From a checkpoint of a small transformer trained on Wikipedia: width 256, 5568 steps.
Each number is 500 + 50 x the weight over its row's rms, rounded and kept within 0 to 999. Layers, rows and columns count from 0. Numbers have three digits each. The size before them is the row's rms in percent of the matrix's.

# layer 5 attention output (transposed), 384x256, rms 0.106, rows 169-191,232-255, columns 0-63
100:506410586518471553481580542424483478521463485540418512529468544504383497529459620506543542524586479450455553553522437468541501543517566454528529484464489540471481536509531517495506476549571489
105:433544578456507527506493430542555575437522541500477484459512507548510466642481521470498451456501546360519541504462615486472530545454478494551527537498518485433425522557481490488493465471501429
103:402540446492445435529500525483388561473593530572542528515501503532513501588480512436514513491546479496597530517499430426528532434530547487525458537375531483465547491542498543447472580569512524
092:521424537519442514489530366517522473506494445506456504564508487555449454502513534432433445635489555562507467550497509534470466481478485427549521515442411422523514467556517466558477488462596460
093:461390436465537447506437446514486478471503532575526537506406464593624549376536487529458551443510448516544577515433501551529577399454454606511426411460481498417484508482527460521498557470460401
112:404410471470478535507527401445568451539536511552453521430498516402550371532391550577539494524516540442637446426546433583475597482508506505578494482488549543521546531469567443514484480549531517
101:486435576514544559557479497498505387479512524481447535525459483432577525564439543419560491531554461434521538550544507523523535546447496479519571407515525485508412470598499596439523514467522590
114:479592385522449593518499479535457507601411453482396532485578491469520468381517444536446473389426557481571437542606440564477552444490554506456466569454471559538547464454514472510458555512455471
100:526505570541525532547524472450507384477529425537519454512624476483442447483522458464557433451517572505463380506519510535474422483546497476471555441577577446605511501544482556498469483483516543
108:583502467486509469467513478545480467430549497477470505458541420488552456526577510432522459542474364514570483457468492543551479453596400446508521488607516542461476470551498541637526484510508442
100:535564542408459563563546376554582510600570421434531536529531521414492527429555520502617443560534588482549451441542534510445500572464508500492498475435500508523479485524427480480525454457512499
100:608524564529491492509426500585418478447459463404585355578524584485494465418595495562589474539521512549460529512475651463472460478498402523466458530484414521480462475565467464421552531438614497
097:461504467467458501554551541566459590474382552499571564562421573420483446567461455545548540514567501480464464519484454515499463538443486473521426473477558409535598514488616506428458434543546526
108:501582475447482452480470498424541474458467389475534510478536529529504540425497504506415527491400481550564475486378483485469538513433392496433389510502459529346566435486529563481497502586434443
099:455416541517491559434491514553532514606525473442482584570549537497498388580370455516550467507529486482525505463490464538458562491531417541504495488542510513485562456545484427502438477519446479
102:461425486514512409542549527528541490470544529555472611528489518458518550615451491538462481563512434480508506532514485546404619516460477440612550414586450559507533521487456487533492429469526502
090:472535418535544616432527455520465463501476433462506421548521482492499394432489463461585477425456510546533486559546548467485473503545528518522498484556491507539520481409568533509590452505484563
103:433556484513493468412562570531541431388428509446515411445536512528519598586515415474504484467512492528489487480506540433450451588545497526565494480501495490526501566493513577528552479520502471
104:540494474459522514557527499513532457512491513489560514393546515443495642567456445532519516497514457512464440508479526432478451516532502494554486556538547466546557583474485506471600485577587482
096:511463472457420573422480511541453589517491564488552385536518440585483450544574597480531491495469479451421597513455498574544467508476520508440481452430465456439535550458497401510477546398503448
107:497481550523454463474478478501465612482501635545478588505542546564465526539470468502474544473498453530398546496499560458507556463545452532508424451460541455443481492528416469529504447479518548
095:501513565474561470517518586533415544505540432617482446519459519508506526528474538412484441570455567455571539469534531535457509527519426541517515460486525502518470446511485461490467482466543519
105:507503497564600542518532450445483492503448439454413509447557472507475512475522468408403451451541592437512511465545573417511477453552494522479581514464399477470497555480460499569602526517441593
093:527508499476452518486470457500535549542483567497470510482559412493474425460498553466474471522483510603528450504568504524408578433422466475432504555521500430476597499457496457606482632386458512
103:445524501502532532508551497497525452503498419533496564529460447440471529472546424418505511432551458613486422475525485457525503439444497514526545465430533511428593474442587433526514524476478471
093:406545494503467635557481495517576497468493507546354586465430535490522577588446494448568477445487533474606513507462542421498457492505467548487647473465534504611499472549543553512493495453468511
091:396515532554548544431525614514564442504453493442508435633473473543398479504469525486486509513507443427506463598528461392473505598480517478528500516568490491599508486508410600561407442497609421
095:436512435397344490519473503535510524431564506522479478503427467482516533502504500598562439516432413555578506514566495415445532465526501480412539421508527563556469540495458557532523554490486447
096:519518456509524634576504369475481540493502462554404478433538446456437494485522543411465443459472569490489509548518592473531419582511589446439507546497496538544597521461507483468479491528493527
101:426511557586537432445527433532597484427449571500501513439539513557439480495467496524484582473382556517415423470537543405523510503483538491550598452490514558508489513514526416502544554459473508
103:449478652499508565500448505553473514447465509512561497644463421438404493575440414504601473555508488535482453612503548583504583512542471493479525465513572505521507493480456497518585493505443466
104:496477505518399399462534567563456456560448511510512543538551440477486537518471405574442590517541438416420536520561499489487501427496482464525471463478470533525517522504457481551501484512551471
094:528501558468518496451504443572522561487434449657557478594514591530544469508472379576428555453455399536556566560498539548499419444631485522482537547506435559450399519562518462529429471480419581
097:514555489418569468478518450500554502499487416546498595474548588443544559574540504462599482427542444472535526467514408561514501495457454475474523502458573525389505497523484518492536416581491645
108:450533523463439398416387489512534453542519550520564495494558550474535483549365493370503446504507515404481511523483501560518537425563543569641506453455534477423522563461468494575497541465524535
102:514511523500476434549525479498575476456502482512524394476551512541531424486562521476515519533491403453527503504532495438482460443470453462430540521533485496386444428528528549423449562467479570
083:453515515484502444449483567477543374432537552504487559411474497505485447462655537449447542509508517562470508459461541461410553489492557589473447492608534558510385462510499550425524439511619491
099:492497422470529461473489467439439425564479523553485425452449489459523445467501517554571481447517515489434463462510488447560441571522482392484469569460588452484535526496555506406413572554568452
093:513450544387542503442553485487499442459540591519468483517499570398453569490475471597459471529476584500546576461502540524439492510543494550510476503449505541590505524589463482502542553545404593
103:524371416511506509466500554470478406426457618504584442517460426423466515592530462463536537552530523586449560431534551421584435567497510534516581538542487514558473524595545432553532483423460515
104:415461437485548301460491540494500438395586494457532546508510469582618481465465505628454510533459451470481537520457458509459579469412521408522458538541464512498511521503493524532498524488535432
098:601428494431457483496542480441453540461586446553602444480542428520491511446508578440522590512548489465468606473551506551503549384451535479507413501532562518515557522452530477533584532451494535
102:440463529445507542449461526436569471487610490533592470420447475524533483515473433499435474456510461402454522590416468510454528490507590540535523544529487421495556517492553480484497524499511569
095:547450483478516477569441513456504474508459456426506502499626535410519510511494400487598518525477537497476437438456466399401482439570540426552474488506626503528519435465466596475489504579516453
096:453524486472409549436583554476459468513540477516510574471488473399540483520553593535440500504416491542542559494582498439424561499507538471480490606493464510433524514594410517512571493588546450
100:488578509472485443580491623490429634600579484512505481508508513573472475502555474430465486481454416479518513413463515559481513551498449502457586437488445625506485450509512459513496508420438487
095:567525510496407475519559514403478542460553617610549471431434458561437502501490537556524569545545549458533464464523565509447420557483476481519532543465426446546456510505479464474512535511556484
# layer 5 attention value, 192x256, rms 0.0781, rows 105-127, columns 0-63
099:507566552531432564490497527656542599369392497563529479461532457485599490517509454484460495568392488506529544474523515521517513453522436553473460510498522511497551507526510540593401483475498585
094:536413530483488434464473519534590550494513452460576429587528498501455481475507515548487556476521512514534523504529406449582458560494508445526489427549497485433515487474428479480538428511547578
100:591605511515521462507431487544575522492558525490498481545570432489516604450457484461400517499468499444485526433524499490428477499551462496513501514462528500504472500421516441474411403535407539
092:480480416550452606430480571475440398507375484440459501575480511449505493510572548511452478447481562431519469476483455450516402537549487517476472457530490432532514453534508535426525494464484487
090:530545539426459432515552592476460526542566489502535500464537466528534535514455484536539584559457471528433511430500394556414530482488474513425532534510535499528571634497514613518547567554486561
104:578515462482486533626440464466523490446551516444450475447580477517536484599438538473513551507501481508524520575507531412481486582544446515372504511511444402531456527439483440495491540454473530
103:508433501567499482441638491483546609359417458507443498498524572528592483483522522520384501408524477474476504434460467487555418534422528503472466449499528562466493539526522553622352458470521564
109:577441518542516574546477514578480501504577606528552534480500395558543553483544533419464458558557468504392437503475506453550485552519446546511527452456577499509552424512532435430480647540529511
097:481476462408519526443505428564520500542501529511471520470391496496547495558537557485490443436565422487431477514507622415524484555514555488569493497557506431519550469422489506558510545489567532
101:519455451479544478514546595473446568588591555533536450520480625479488516526521504576455520530453585487436553398492500522549491522452560462460399517477521582573477488504500481524479479520483494
103:567518515650630527535454483413531508400423509405458464450535494468439484530536514479479543441454479446463511528514538498522528537500478471509495497493436479568496463536495431464543477443457496
098:341452429488496514441442565519489428548489484476526514545478566426452518584492449563478493491573423469454487535520401576495500504493604470451478515469487503501496545459462440460466410524450456
088:451565401506512517553579538496541364515525505468457449391514423526554491503477479443489440519447479544603465588497452480472464432505482470603425474482538561483464488393481502568459441490390475
103:475482566544520456504590507519514486592446590506570498558461485430500507524499558506540498567493533634424528462511526472448514528425478491533507508437512457487420537489479535452447450459552520
098:594514539500497413527447490487484453389482556500523498371474531447533436523512457468492546503519479430528497552478570395461533453503488505519531441543408452496449502558527504528681488433579487
106:491538544590499495425499421496442578362512458532486548519443526571585465541493513480514429556504582410467504531528522429521472461346596436537477550480433506484585480433514554441490445500554539
096:520513538535584543470479483524512555452550466503452595474470504531447590525528539445518404530482528510520438519452557487513499503472562486407538486451506479488436576518516527454549520520572554
103:420544532571511551466411529456506494526520473454490509554498514510516446501520448469451504507418513576504554402444447605463555409488588469527473569555512600511455467516505571481490511518538502
101:472450415587419504502489497481475555459444485459550606506542516471495544483507521492620538445578497476532540433477554575517505530498486445507519480594448579476439401498466580469424593430492419
096:479599600478545455448549565453519494380480508510483446504394509451576597514489545501415505456469495438619470445509509462516538477488412533613535562508496423550381520574509536525596466556583551
098:500493550512437516548525519452561436469516524530572522524464482486468545508504620427512472561475560499469468470505458575497464542570547501427449520567481463411481477494512498432434529488580549
098:460313533435533479446447580504491371490532557503510443502450535508429494424540448504479528475541485471522520548499516411527555465465573478450451540463489464568501561546463483482479492508336489
098:510507585468419565477515477494444497576449564493483425548569506506530540574566587556424561521521489542493481517453511487538530524450607470526516581598525579514414488521530474571476549519577512
# layer 5 attention query, 384x256, rms 0.0886, rows 256-303,320-367, columns 0-63
087:473484487578430576522516562465551469483429474441557547522513592532404484561426465545500444477570532447490425490517517481403495508473415480517469560533526446552510592484455456496533580486493550
109:519475447418527452511463398511488489525471475490463443542505454437508495438525492470553495481520442501551586501485563440645465505565556453442532564447494507480438431514551518508511461484458488
075:497476546473508664483511454446570425527493459535503516505495510516493496560501474536450526524549524553440492479563548487425484590449458477518546525438572457523581513483516591454428566508432501
104:469433512487527438561427457559484510468435498468501522494513427413535577384517427396585510411558508515517533537491473455627529550539537461499493478446542500475473442631534550523478460573569502
083:542514493591489573398456594488484474550511460507463577539420546499467430570501516544437506492517499537461404553527537510455510514442504553573554549497524455520494544446418452569518542451564538
086:579467519455519504532472528530588510470415469503435471574541561531378551561535447501528593464530482562458492576408537526444542581457509472488485450458525406459559559461482529506604595477559555
084:478361583442484466595478526476469567480527579438481441476459538451432488458499551566568538570348435480475489424466472551498423502589540483428538556404487520514531587444465497441496490439505529
083:466402564452544434520488466504446505449451489401446376516557472467485547500581498478555498451493499480499572482422503458601499480469545507468490529525524508474500415547555429375486463499520451
095:418570476532474480507420503450518548599514455481508450494441567435455476613576476547389437542488525482531476570547482534505446434587504424512574511526523492436432535474450466496501461542409447
084:518462529478501562430543565551533452419560442509515526517453466617408458455476544502479495516467518520508497489547473609441580529429461568466573513561501484489553543536462462648464482496499440
095:323541498568444514484522612400527410547515441540485477459524490555530449479401526558475482485555514588523464466541418478444575482483509528516495420530521502492492501386488494525530493457566551
080:509601490503532461462597520462448562502457486474479461500558469490514479438516417541598516537535429593518459437499509435538497508516492352454421470454420486643525519533557556463533515544479486
092:506524430404471556429540395475433529592474463499474506446463491527590528423523515514543435473493519621492491518429423440443479465439453542534531505542490512484528452518469447515474509626469443
087:482546552484491568458493434428518477494452513580558582534511565512501435524435536528424472508527533500528429575544521470525548469577523504538530500565461515492553529419448454533576461505490457
092:479509586525448447478438506372530386558463539484455502473484526457554439554525466593597486541433417539502515415480548458534594449522514510514461593478451530599480448446493539535492465459452588
095:495451543441513473515503473581550537636509565484445405502468506482562517502542489503551498487512476491460489503501543471465425540482451433561515554530424517497479450352503476524524474493435613
091:531450503474514414517509509551465482453499507437524367516496482498572445472511375424505547512502544535488550465505516424596528492551504507466472461488538567500542502551554458504505432500534473
093:511543424562538503467468393479605568510522446557540466397459507523573479409525491524401584509493543490483427523532502492494506508442511505427526487528539477495444535495475446527500481451563520
104:521566565508497462550469632511557456467583455475505518478505430427510616507510512473504562444554503473509548495506556556470513534488508470463404485518517463444473469541458470545532528476526463
090:481498527472555593437489500492456533494533492563608571533523498542431516508510462475508412535419523553490407505514467541480575412475461585491543483441467544421581499450429474568519538447567539
090:474582617551527504489456475477492573499572465417506486495513483505534420470460643490430539435469563519565447369533497558529475508478438450483527509525467546553481567480547435471508502456448523
110:404507574419452486504453565541421472520491517397431476492532463369554533400502447499591456520485376500532522580494538491448556501530492490477436488425486456456478477460548523415550491560480553
092:522614497533543510454476479442470513533522444552575510550523525553487482489453487511335484432492620545511500459523538461528663506521547504530466499463557491480384508495471395591432505526487452
095:428550466476434490513435479513513451522518488500520542579481494464532519531467521522506508444606594391507412598503499484444508479438470559455434537561605498434415579411452542574497499522484508
103:507413624418507479493505547421449516504529583430587484457493547539527556488485509452531510543492476514545510546497438518469401516567572433433478529477443530560500512499470387504522533584388576
097:502591409474593398561470581521485599538449457493527533517528526489573450563622513498497535495451485646534558460512575434417536562504523495534553418476416476497504452584545458614534516510563488
089:531436497553445477400575599542440435490610500448513490544545525465463462449548500467444489506540513537513476433495510392508404584424527521435530447424494461492572565474537443530518449476480517
093:542478497521560494503513447478475498565437526542447453500542539529465445511532537503602495515516480506453493445488493439483464613513521523550486482533451470524471473508497483599551446506520620
091:489384515463526517528537519406510580463462527523581565477558530559538538522486600513516421524455548506408446470541463536534515444556569476530540466439508499517517504464384545588463507558529490
125:539514457598489455473502526491367520472563577452497414472560468540520551466553486517501522418505557494560506506489448474425428455440492473513431487525502454465483451475586510510448485581525526
105:487472381430462522488448480550493551522560491467516438502407414448646540421586495445522510523563455628457593519511559406443589538487503483492492521462525462530518397463523478503552450513466537
102:559495518533460515425441469484524517499501469546494513500422543535482528529549495440449547442469513512453406543583470547493368459455510481439517541495513517545474576484433433472485568435590481
101:593528412528455559500538527545435472524486484543507515449490485403508456394438539539432549506489578560454496540477498458582546502547537500476516477533507415483485522468467442454387528561546482
105:577498445497521501561575523428454466520501523552621578519545374502605519505485540415445401460500554513487498491524541454499480455519488524503492534450421590466435459488402565433546563512516541
112:419542557542528453503539594452537566477559463556533549485583509512553488418545481427553482549397441475458426399490430568487548548534506436524415432451555492570509530509554483513509523543476568
103:525533577489470448544547465537479508522525484553405455417369599449519524463515491525498633454561543476535429478525458468472535453613624512551472579500495455510488612489545538482521508510521525
107:415578549569336498396516588549496537561474473505482484613473500476548480497502546471539579507512497597504469527486541542406541591463425501501442535487483550567462512451534448531491482569476544
098:452537523488451464629500486449450485418363539454511573576472520499519535437543567482566486460537534449497544476452582518578413475438491558458480543530566622483541458451480435432437512538471455
094:522517466464419460395499443547500475585545530457506538604407478510561483505559519519583523579510474405496480438468462436453545542512520471523504560518405483517500402452487555559481535492571561
100:553559510513507509447441499494457518475489533440566501533498512425627546531485572346476577488556538476415552520601552409465577451536448417559468514557539474551512486532516461631604482504482533
187:482514519579496475497473483576494519509496531414461500522505491509430482559503416491483522449443417452504519514470464541462562454489415445622412514504503464587502559504594486520541501546541502
108:540514527584591555539496568421463515555530359579544461423456383487510490551511466521506495474533538572446541487469405526574479483541492531509498525477452541457549549533530552464530541477561511
101:504415489446423467522539529436455338414517382457546468450504524516520556455525475412459479620405618524537482604442492600511467526380489491388537535543494508457451465563456541497510556469476488
106:525533547495475521533506474438496580452483480447466523474391444448498519474468529530540544541528491522399545439422469576515572553525448462503467435521437534555454501468492488552508416522483559
105:443515432499486511490508462467484554494621481522510441522361492401514358545454542455493465571535483547478580532511589439442530492495541564441508532517533496538459392468489461357429476448422574
099:543524513611478501488423462501494473521499471498525419501390526457573544497489482472565461527578560452518532414526507484423531529541542528485516463476471570488493482545497515542540490501552552
094:568497594514451551519516441514365526493401554463423573512515432542418539559456446595520473588474435451492447513478492549509453473561534467433516535575553537452521507541499540560587517494381517
100:555522415401483560566543483451508462549503477522455543537507551459482426461456593492528543425617545515491550430479463407545430482514495568598526479468570555374507474617541539514584456517452526
079:474507477527561544499403439491617559592445517503494529587376618433583487513520530485516459480523501476481502435517519541483406499529548438502465496459446543495490494526534489487499465454495447
080:513461462435607506571498474585399458407510509509492485444548447470515542455604491476470513526539552549576579540411507462545561614487491458416537544474414576507444401560498472617529499498443536
076:517555439387541557461532438530528583569468469480562463529488535429535488457507460563550500453548496447487504441406476594509423498510486438553471535447532433526470403487560549439436478464471402
096:520467455433520506548373540495475541503496530495388478486597434476430580503490465402456492464475556561500575447434502481551472514527412440438475572438405539506406418616517453500540579526518535
084:477494481472450542406469524421585492492564456512562398539432538570455505566418615524508514493471464494474467448641498546327480404496502527511505493469581486563536473529465477433456539536545529
074:447499536483445516479587472470567548539477503495556514456486573429557430458475477510537449511496533481488459509486447543498469584528416487552449462499450532425560515526554518410441509548510485
076:458522528536538511477502485445534484552489540510578412510503555455474482513476467464495521475469492558468480463510617481526486482506449425565549531444486514512564395551576532502476526571470571
079:584490522497438454590488487545471511488546480531389532549481401577556495473564378441519521485541517450555570477428558450557562525527469463455488521485526476508505491561520519478485504554440538
088:524514522513524376453459519538334465472503468521536480451543451575469469414466472514530457526500523559509430552452547481548555486507540447487564463533517493437476556535480435582548518499571519
083:543489479517431526405566483510543530503440540477578408430520537518518501554447542428506536479343475519470459531513439588413468445476610523486418505468518417510582477477438479486425455502541487
082:551575489432545617463416429432461578507506470508510499435508463482485504506440573469552567442506499464444392527544422537547428493496448554531477512481442510418557475469527485467573446484486482
082:478550508491501428574520576475426488486521478538424554536563441477437505446515544440471513546503447531562490452457494522553544584527471509484505476501489528477531530544553537481594523463480469
094:470492444476475515536533554508514349528470546528532526381495459549488549494464507501580526497547559556488475508535443478513551599464441588465484507470443449447484584522456393535453532467566553
090:553544496511500531440454452450573504471519484500525486477502503488518558565383546515503468491511488502420448492494457488577461442545571533552513503479538507610529489483465498476444459465524337
086:438539549511508535449468539498464515448468457526552545470543522535513511398524554520473509549476530480577504463514553471486526540576602524472546461529528474449513540509436429476515545520468509
082:464483459415575433579549478534467485535539488506490505518448531443538455507508478536580536555612521509431506550504536439506494621428501451551469507489471447514537492497509484484490492516491609
089:459472524506489524432469518534559463503515521435470474507564489446531483468562505415508544450419454513524463565418493570487427547456468511485479504528479472546533451450543540475595493502448548
096:503658528435541528448500457568533497538480363543454468466442433565489554482513519542546482470513530540539484478491629541517499489504504516555488517536533499461477593592466476459480535482616447
094:516627546595545514478564480470519535492439497508596472467507486563423628557519467492454404493497553512418446398471407393516539507527612482528418507468532525452430469550498453554461453511547518
083:379458519466487563447416487464466527556423435512519507566495447545479514507531604498527514519416517479473492447599529519480434540531520473503468478543499543589468569440419492544542489474491463
094:490570460507522531474572424513506433526504542517592491625444494433515481613471569533550462503508517379424405649520546530502502528463591481533491574609460477518494494539511535498522456453593422
095:518395496514537507594522642505529503468514547463445519513449509522496450553495493465527434526418496517515540401505454456489482591518477456494513531461500506537505424479553464568481478469425552
090:494559482463532526418467516543534443513528552572542411541459416442558513556533480482475501507605588488507518613591522444541503536446502522552562514564516522555417571472472516464439517457599437
087:446455543486436532459458544438446475565482562443471471455459609491399528561509530498569430410412534441473416525546461478485413537511416509419580404410475461582442483555462534594500435547436471
095:593500484462552569533517574554514486547457489541422462497541436517533446629461487547530553536463450507538593606530455491538567443474490574508491612503456559542505523581575523460549599494495541
096:453474490451551494520547517529516449467454470465510523530499554427496527514598546499526518523546513614571624530483577494431575528447528514469441510524523592477558598430496465498542507554527513
102:482539481497463502509443519507612444498489521565585393475463489500503492502469479545500450395462557550441401480474468588496593523485479567488565561408620531448530478449479450433393465558482551
100:506458452485552566502578548434512547533581497472454459467451568548478456595422561537483428494480515499527523551462431548449524562482517466551495424465464445552528480501555544469544584503481518
092:572606526502530622502425494475472538511472481541560563544459516612452499575479439575403430516453506395512525482596468493584480464435501488491491525518516509434444515574488504506448505479485534
111:503502549506489545493494548481488501523591554412414529499578398449530498535516579458511515454445433484449527526499457508547548428444447487497456481485462565463499448543604511536543539584437612
100:388543484453505412526530475524477521522407503436514487529491444419534492505492388587551599569499425423540581439493554432450580629498521492503466497504533465541476391514571498487471441468605425
105:518480573506461521447484454513561422520523428512525546542486587451497468461480540490535392459457452533499485569505549552510512606495505537517563531561587461437495558523429552576551563491507528
105:451473517547441474475378503517503421526469519458494517506463575452529516457463541530511492462507545545489507548523417462373600480483551536531465480514515550604460470378519484522536531583548411
115:524521564489515547549558578469528505474482546525497550563476554494539427506545496553420467553504461405457571452465466407546464510457461592544563448496444478458527486537458509624605455413476496
113:412458384486525561529400507568528570410484547505425448511546558518559487468522532530463469512525471512419571460441526532562490376396496509481502494658504515547461470528486537547667476515451527
111:492586581490446551473420500514488504480570461526489455510581438458509599427542558531495557420550486479533563457478524478501562527564559478560545490578481434501472458490546570540439559462557495
118:434438425453462492492616611533465384499528493491454477443396517479480430602517491548572534352404512463478533555518441487473536578542440434456427564466436470496511472534540448517477474503577438
107:507448504535497574456416494474411575553575458531557548545524459517477613510480540575476466456489513416494548469481515571499568513477462483373528444516495500484421508467545501473516513568439491
110:534510562489513520440482455564497464500510557475614518497412485495567504561528520421426516588503510430491491492497543469502421614550568407495433530474495505520463446437555489565472459510477466
108:528459508546440516499556635554451511488510517608405616593512397543511497430467547504435500496483546454475473464510444451390538611458496541523472433548444508518529565496494517537589533520533514
234:467500531547528450445518532524529555474479522415480449454496461504529559531518501441541548455452421495489522506452500476496486436481479416545381509453502471544509523522599493507515514557512499
113:484575504526549502469494536453450546493420484436482572442519527520548522552506495548579560494454594605498540431439523363486358451550458458502424558464431538526547495479554568512426488483545455
104:517599485482555461527552533466523545495492524478466523573559415473518552545528502540545463548471508485476479475458401441463551509571543470457434425460491526435453507447475415472439460535503446
121:502506560499513500480557584460522551541512511533502456452496467533548520532592590492445523392423399527538508461436468511425482475505455449554463547399437421526515443466581571517569510463548558
110:427524507483475485547587540499409512521430547398567445474542451515471491507562518520569501523562427566498452462551517438445503453465537496498535431573486502477561488477559557485480477564637417
102:453473450432567544492422442507482562473500475475472447607464433497480475497479489557474489482576436461482542476523514492466560448501501466493446562501494552612461434505526580531621570443540518
110:429531552531463505527514495525468564426521481526524505518504472537528536520501546432540478504408423420540534481479527628547525549518475479459469449410552472564516492547451530473564529457488529
105:533504543431513533483436457494420532355466511499470490439528452470484534420497477436469448537557479534433489477510540441470482489423506462535526561464477480471507496554458463547503561488467517
# layer 5 attention key, 192x256, rms 0.0849, rows 128-175, columns 0-63
163:566545522490491584449489511482554423505547475616514495547486508530496453568412555536484415562393531494478401451592434514468489396458538537543477523544485510519572542534404574508443500500543527
100:487482464520559454504426544424456533469376563422480500504413554516427520507591409460600604470558464508522513538416468455513482535536480474455549470511475473497539522508579535476511485541577576
119:603506488460548519476448472451540475541519515528501499563430586550507517489488505526427449509490577420534468443495479547473456457553598520468528497554537546540483552549396480490507503519545587
095:492588494467510490565522462457522560473479526514536456532500486504463612521574487473526567490567431478526477530387588502447495496586480412481521475486550443545482452419579505468550485551424411
118:512523512522528534477503486467483425554544484558605532526565486547474484597472481534493473578487563479525451524567428484534432468453536607560529563509516493466468559410406527471433523457509415
097:532484552504394527396578447512464453522514597444482541448474553570514370478470523525532402467524555562548408542552598469474504434470449464478512482514438478528539450393459478485529451471555582
094:525532424494548442539409454483481480573569415444538596505517517469461522562508435608495511508640570564446499486473599485536515606521512540469548429523483580494394440490515510506514528501460484
110:459583552463559475533471540496522532490468541465440427454538413418474567502579487461512527489466480493499534468402559467455536536551483474434483463453558476558560492439569488517498493454514436
088:486421556604467407570419417512501497557490583529537606536553506522457490477531446461575450485531532456473527459473423468507495510538528568572502410570534491471543478619470473524457545540553518
110:553534483496442539471525509498559443530537476542518540557532566530557457548473504550441431560481606496475503476582486529486463409519430553515462558559528501455468518485413472476485538468476500
105:554539494515465514513548476556601353581546557530522525559507574509462474538472578517501429492442562442505448563523491524448491452505530485562469455564513479480454543455454515441448493530491524
104:474457480480441513549526442579475484519415542401455488459544552531490583489541495467517558480497550527513523571393511520523509492591475519503457512525562456431434428525535439496498510464539485
095:407558435514524622532481509515531454456487517512407517506538486504480515504487566493455485562426488509487501442520457490494495488467637544536506548515538362530455549505453533480515586495596552
107:561414566481379538530578483399460458532539394526511576464522552590503426530443480554501444549487508567499486521636466555521383545463484506541486524539502533497505540506417564568464513521514618
095:588560491562566418471505396561486496475517444427492491531498479486499500525457424552538577527507544453500593543517475514557450467489466541585484495491482466468489478527425451530446406457514537
113:465521467486478513574525518497438493466489561422502524459551494458533552439546524528551552546517515478508570517410501473579553509562504404510494430486460470505515464528553458467512452555518518
096:491551498386550521514456518487572559474469507500527368495477390480517518452510457400595575490475440536561602564457570494453501510476499378445449387526522515521464403462550542489464472508548455
105:603443512477506497487483489494453476590571574504506518490539580591430448580351547486481445515491568497516437532556456539551480424489504545534487496534572602560535537572456549566494493558505450
100:515503413468583510403435472590503364531504491535489579461531451452563554582515544520472522423544531497434452480553505509544522421437558594503525592505447466549512548562497576409428496530489538
105:573491458493467526513613412490534496535518527562533538549487578535508518564469568515493513578511587534604486570582450475509374539563538517531524522536529500462415521396420478548373522505557471
089:552491492494539504506504534540507491530521531466522478485563580525549522493531529524475511531535401579409565524478594445523540454537367484409486404426617540512467541528533517553505508530499440
115:443548461522487436516475485469443502491495432437527441436539538421436541498585459505583550429542464440488483561369480383526605525448442445481514513501462451474468515537633446491526470521579443
101:596502519509479542469556482435474496479503498523465549483434522576498426486433536505483478533520487491480415492551451548512533421536420569511520487472558531437416558471470436544518462452415438
095:488504538524383504462566472536515493460522474557440586566596464567539475571462481599427508525498552502548420539487486481519511543473555588563501563523457475508560568422466505476429522502478485
095:524521453511482478522560480481526487570510551398499469532488593415479534392554460554571571501499568498564431482493446515445563530484469400512527481468463514508429503544687532487572483580520490
106:530471468484545463515489479521431501529482601426444418540496579401603426434542478507496576470516493478568533580508541500492506456485527468580432510435519480510394466480614441426450406574520501
102:460493558468516456473455433507487538581488509488520481508352580544441441506533527597524513448553500424522426493580581516558494438556474483406484578613439424568489487418431526499575459520551485
097:509427524457541486468561589491457521547449575439503484442576516498459470474557386477571565523499401481575512481489521548531518540533517464452503504439589486480506509466571446546541450504465409
126:489563468515528580512575543468590469498435519583560488481482534560450531552413455598440437488416511517577387448556515519548422496508490552513566526535523497507484595466431522490539526525523509
110:470483509521515504541505471587555416535529495442545452493497579515523552461562498461497540388570451465509556500480467524458568561523522404538480488463404450563469487579634574456480513536489464
087:493538427487518486474425458514513562416489440485462475577486456447492483449517483479493500430460494503432564620357424544624511534580480452464447466511556482548488424518584446361478539547529465
119:524486491503545581476436511484526507584557468585483547488479542566469386552445583495428447590460502537474482456579514504508451520532589563584519550537544537434504533524410429446508499498548494
092:509531483538473508569483494442488531446526544574515437517460598526578488482577501471449516478442497564418602467508460604464521550500574562503489584521493431471450502520493453482417536537428437
091:478544578455524555540520457533477498488427510436541485464497401546428554443457448549347578613475414445553473493553591608582463536530494493450573564589561505410497527469498447527568541364524493
100:478392487450562537527517500561481551549507533391472495554504549448470520526576467552510545504557446480528537559478455549584503530502529399462465482487378531427410501524518476534595512501497451
095:528503471478531443495489507448469470435487542485540469506517452441513496453469514437509480409492436439501503543468594513543479414479446479515373404500519509449485463551533525545487474469475542
084:575562445544505562472464510625547462462541531540501481499500533489549448416464557511547524504522481475598522513488515544442527460468633422450580492486494518480466446488516488426453489514602471
102:575480494463476560393394496516605525508550459534556486528507484495472518475485453564438531430523390512469421499493462457484480549469468585558477519476482571552517594460427610510527543517594461
095:524443483492474536454496529540535366502471552501453517473511558468519538445460579437535468467493521447478484494461519531414431508483530531507415566464511567530523579450550558415394478473454493
098:451493436501564524558487477499394490438376544454449456516551484507490489526476580547439582479584448561503533534501464481540480506525562561524554599464513465429491517483565448480503572498552483
073:490493541463516527497516511476541466468502440571487436551496532487559497557565426564567523547471524393431591493557401501551426509439502583576458556507452529600520477488495511493491523441511526
093:480495457444415432549593595503510452519470486446612544529468536493462562424478551522488428494523528496453475502399495569520486468504576453530532516513511470452452499512461590560588582566542478
090:493501440571533410453497422509498592572480545449474507500481524493522536477466469506483510515487438523517516511558542456430446529527396430530488452518482448537541495567530483541464468596515543
086:484533549517555417529579554457493548588482412431511406496558592481486438530491432510500560416478533525587559463487503575564518505491488459508456451472549540395462478391509559546476628435495466
085:534454468451483485560447415441530499487495514527509436476599540472465453561520518332542386497446515516474457518439428445495442521526553494484428503354490510492569579550418480490554554489460441
095:491419525527532616421496606466523401570543450530493524421569518488521495551579361410538493577461503491556537561393527528565459457514521542461543466500458530520436411526485478443473492527557456
097:554494522523576431435521490497377550621471567483503508488450492531475526517530472505513454493546541457588435512532462550534475516510466500470593448606443494494538517510561520507590438409506495
090:480445488549468500473499519520460492538417491443501476416447597484480417487432551564521470430587469442486430487449420468528358428504561503451584467461593426493375496476523520480543536479431423